{"n_head": 2, "n_kv_head": 2, "d_mlp": 768, "norm_eps": 1e-06, "positions": "rope", "rope_fraction": 1.0, "bias": "qkv", "init_std_qkv": 0.0372, "init_std_down": 0.0, "doc_mask": true}
Each number is 500 + 50 x the weight over the matrix's rms, rounded and kept within 0 to 999. Layers, rows and columns count from 0. Numbers have three digits each.

# up: layer 6 MLP up, 768x160, rms 0.0985, rows 522-551, columns 40-79
# down: layer 6 MLP down (transposed), 768x160, rms 0.0775, rows 522-551, columns 40-79
up522:572482455488519490487572490564444542374557487553515550540508517505398438413592514605485502473541480529426458482508531485
down522:520406562417439532601476536610448478337480602510485518534418509529427498527508466506537533473573442461498554573416516483
up523:515517477513524490540525621591417495449445502529438478468589415475448555522601503446580534508443462508402511501490442466
down523:478482521503413483636468441488405502434580479435481487479569463447440589499606498518528566488371471539449514408531520460
up524:454545560480436448400546426486560534464495505478435525500462545472439434499420448489523505432455592462584540388525545641
down524:613558493497524538508519486511510469455414459479422487480487461598517474476510589286528492532512491580518557593538537506
up525:468485520447555395590510509477503415397550526375497471459434549510427614522410475478481503528459505448520498526432333578
down525:521457483461526544516501455480565500534486547457487579461522412517541462484485507470481560451460383404522479506457520438
up526:461597575522494507469572545463541424530500561488490522504460503480485639421467553443462535501454499458464543532488530497
down526:448469482589514528529438488530467476415439531488492442519524564433513469428478561511583439569513432514451490484577603394
up527:462631474508547469475489509511381398433513520557331495485504615459516417422531492477580545439411556478526506528542497474
down527:493597533444478493560504514461506488512515478566477554481481448441469628419541541536475420502535441524580461467494559488
up528:527543561535443501482482467417406430574493403536498504544389446554456478609474493399534492448523495439476446523442553443
down528:484493398524441523491507474398442514486449505469423463538543488463529553547552525522551488514552493453497563495464425444
up529:452471435551536485508536578447560435520472485463499567337588544453516501489534513578517563500478532487477504532482597412
down529:449440466442457545522483513498495535543466518439534470385472485539532493538573617465499468573504518488482567444387457497
up530:417633528541375504454418467507609536499532435596565522513596531526578577512514457550466437549528490498487487558456412457
down530:492396564529504478475467510543515460480569468432474590486518535525492539453518503539560567444477505485469456516449501370
up531:353442473448646525549579547586500479379507580467464545579490502501474499526489559473518415427519425566470472477581425477
down531:462497455504539601487500518523515579483523595505585552593497533502499583475471505485546504467490540538387496498473491453
up532:574530388496431475501547541513513496581501502456518444427497396451544581515514431499503550535463590544523466478585571445
down532:474527481494623467517448530516460505446488527567457479474437521493473507569489542474492432584499500442547500507459543629
up533:547437510460478463484469451534587499485506506496543503456594472505497474507511554540456453494505477520582559500524571506
down533:479557541487470553518554499441471504460527462514401446597452468512483474546495534505492556463448476460562462559493458467
up534:582503466462472486545545450434556487556480540449543405422518573534501572533588509497474497517479498502448469474529552511
down534:622467482472476493381435476513518484424606544480514475469482567516587465471460479472546536591494523536471445449553546513
up535:569491532517484498552498483528432561516510571526473549501486538491464496452460484552534419505519572523534464466451514500
down535:521475547526455523592497462450522470483537521498498483513497467494363522551488410507502513475588469601544513440460604481
up536:516532434559426463439457404535555471479544435531431438447512533541581471504550504521571432528618576427544394500525435547
down536:462547446495487475483458588507514492403528576475494477481459502537470516481390405590490517509540380477420470409440474450
up537:482724497502503625446518468467496530457515445453543488494480499515449561550434599563536498498598514496485363443491540510
down537:475542606463506389474476534433503596489462570534525389440499552532483488527462523432404519540485449490549525561545476566
up538:543433544598488499497569455481559526420497550458493591518559460502498516435504550514531403544499482465419512483428460414
down538:476528523580544462567545414460494547432441523519505495478588492528437543475515422509527497546445400521464480524481534491
up539:486460513439423478424544480486502493442400448534601468367521437559425526556452481529461497523525477464438552489506491589
down539:506472448470520477519487481494445527388467566510470478420500624526424474481463483446448613555499536551446609488403435498
up540:569529524521444494531449404475527415434427567507360578521556510574457373669438532542564495533529555525516468510497484476
down540:438630487478426507464508418528492455478464517488510560553513500607525526469591529503541497488518462511605491496519449496
up541:524557471518484599436506467539451475450473576437564523448572502440517573421554555606435396530492377499463547505512523472
down541:540534536419505543467422451469526421664449480472461440407536461541465502493581537522394528521519537500525484509571494547
up542:517559466537509496499562525421498519549447426525512512373550494496566487532612501481461478468421583517534566466463405517
down542:477453423569501470476466474489608427529455472492553518548517484414559464537458526522465417460497486477499499443510567439
up543:424575465500451451562516614530342610471479512527420492542565515520587465472570399472522613506501507515577435594458483574
down543:548509525563401484465542534552417563530517436535455442616535403526632512458444452482523489512470439549519403594534546479
up544:514504524557579397496519587548491466533464504536485420478484496553523514524520523490487517485501457575496455425564434551
down544:457533566482562496353476469525479547537516499548524440571532590490543430437461477443536478462551506598411448397514467503
up545:547566586544460520492460477603554510503447524443554573529508589500418549493519539485508486517361531429502563444549484484
down545:484526536512464520425528486490583518478438555475534545506515480485554443468425577453460442480531571448477598478641531494
up546:488467506548508416610440475507515482459426499440465562498445476494486538544479483429508500441426499505413457556524537569
down546:504581605468533457512503547508404491541554410402518486500521509527537591528518523438523508540538424557470545399535612575
up547:548431560501466578441544490445537489571409550502472513555513497492516474460535485531435479390447480370599478569538501473
down547:442567500523550525466558550543524464531463501545420454561582456522526528515458494469519466507497381419582525409520429501
up548:523526508611512473517468566534500520488401453454559461447529479503513472444483509450474499440587535503436578449488443481
down548:458428417524585506510485587565495525508478463413457437544509549501546435468489523577529584540546445419520490518466516486
up549:442680554571506571446487525550550561559437659512380590472585521500526579578567514475506547518521560561468491520401456452
down549:519511612452538456504468543541528510455398501562401556546586418445479471542504517526517525545527584481464466503465601527
up550:519496533598424493531516529464493456537504490504477505596460517528488466446356480475495552501508461522585511471664491496
down550:464459470419496421567431505418568534532544593585536489544438606468568495475546601479511450506494514543469551538504508494
up551:600549475511419550443468379453526425469511561455538484535522504520461527429526468441523518511568485498503407473467429561
down551:433576473450440496484493486517513491524479526572546450503387549422480470482475508535448499575500519452461601516493455500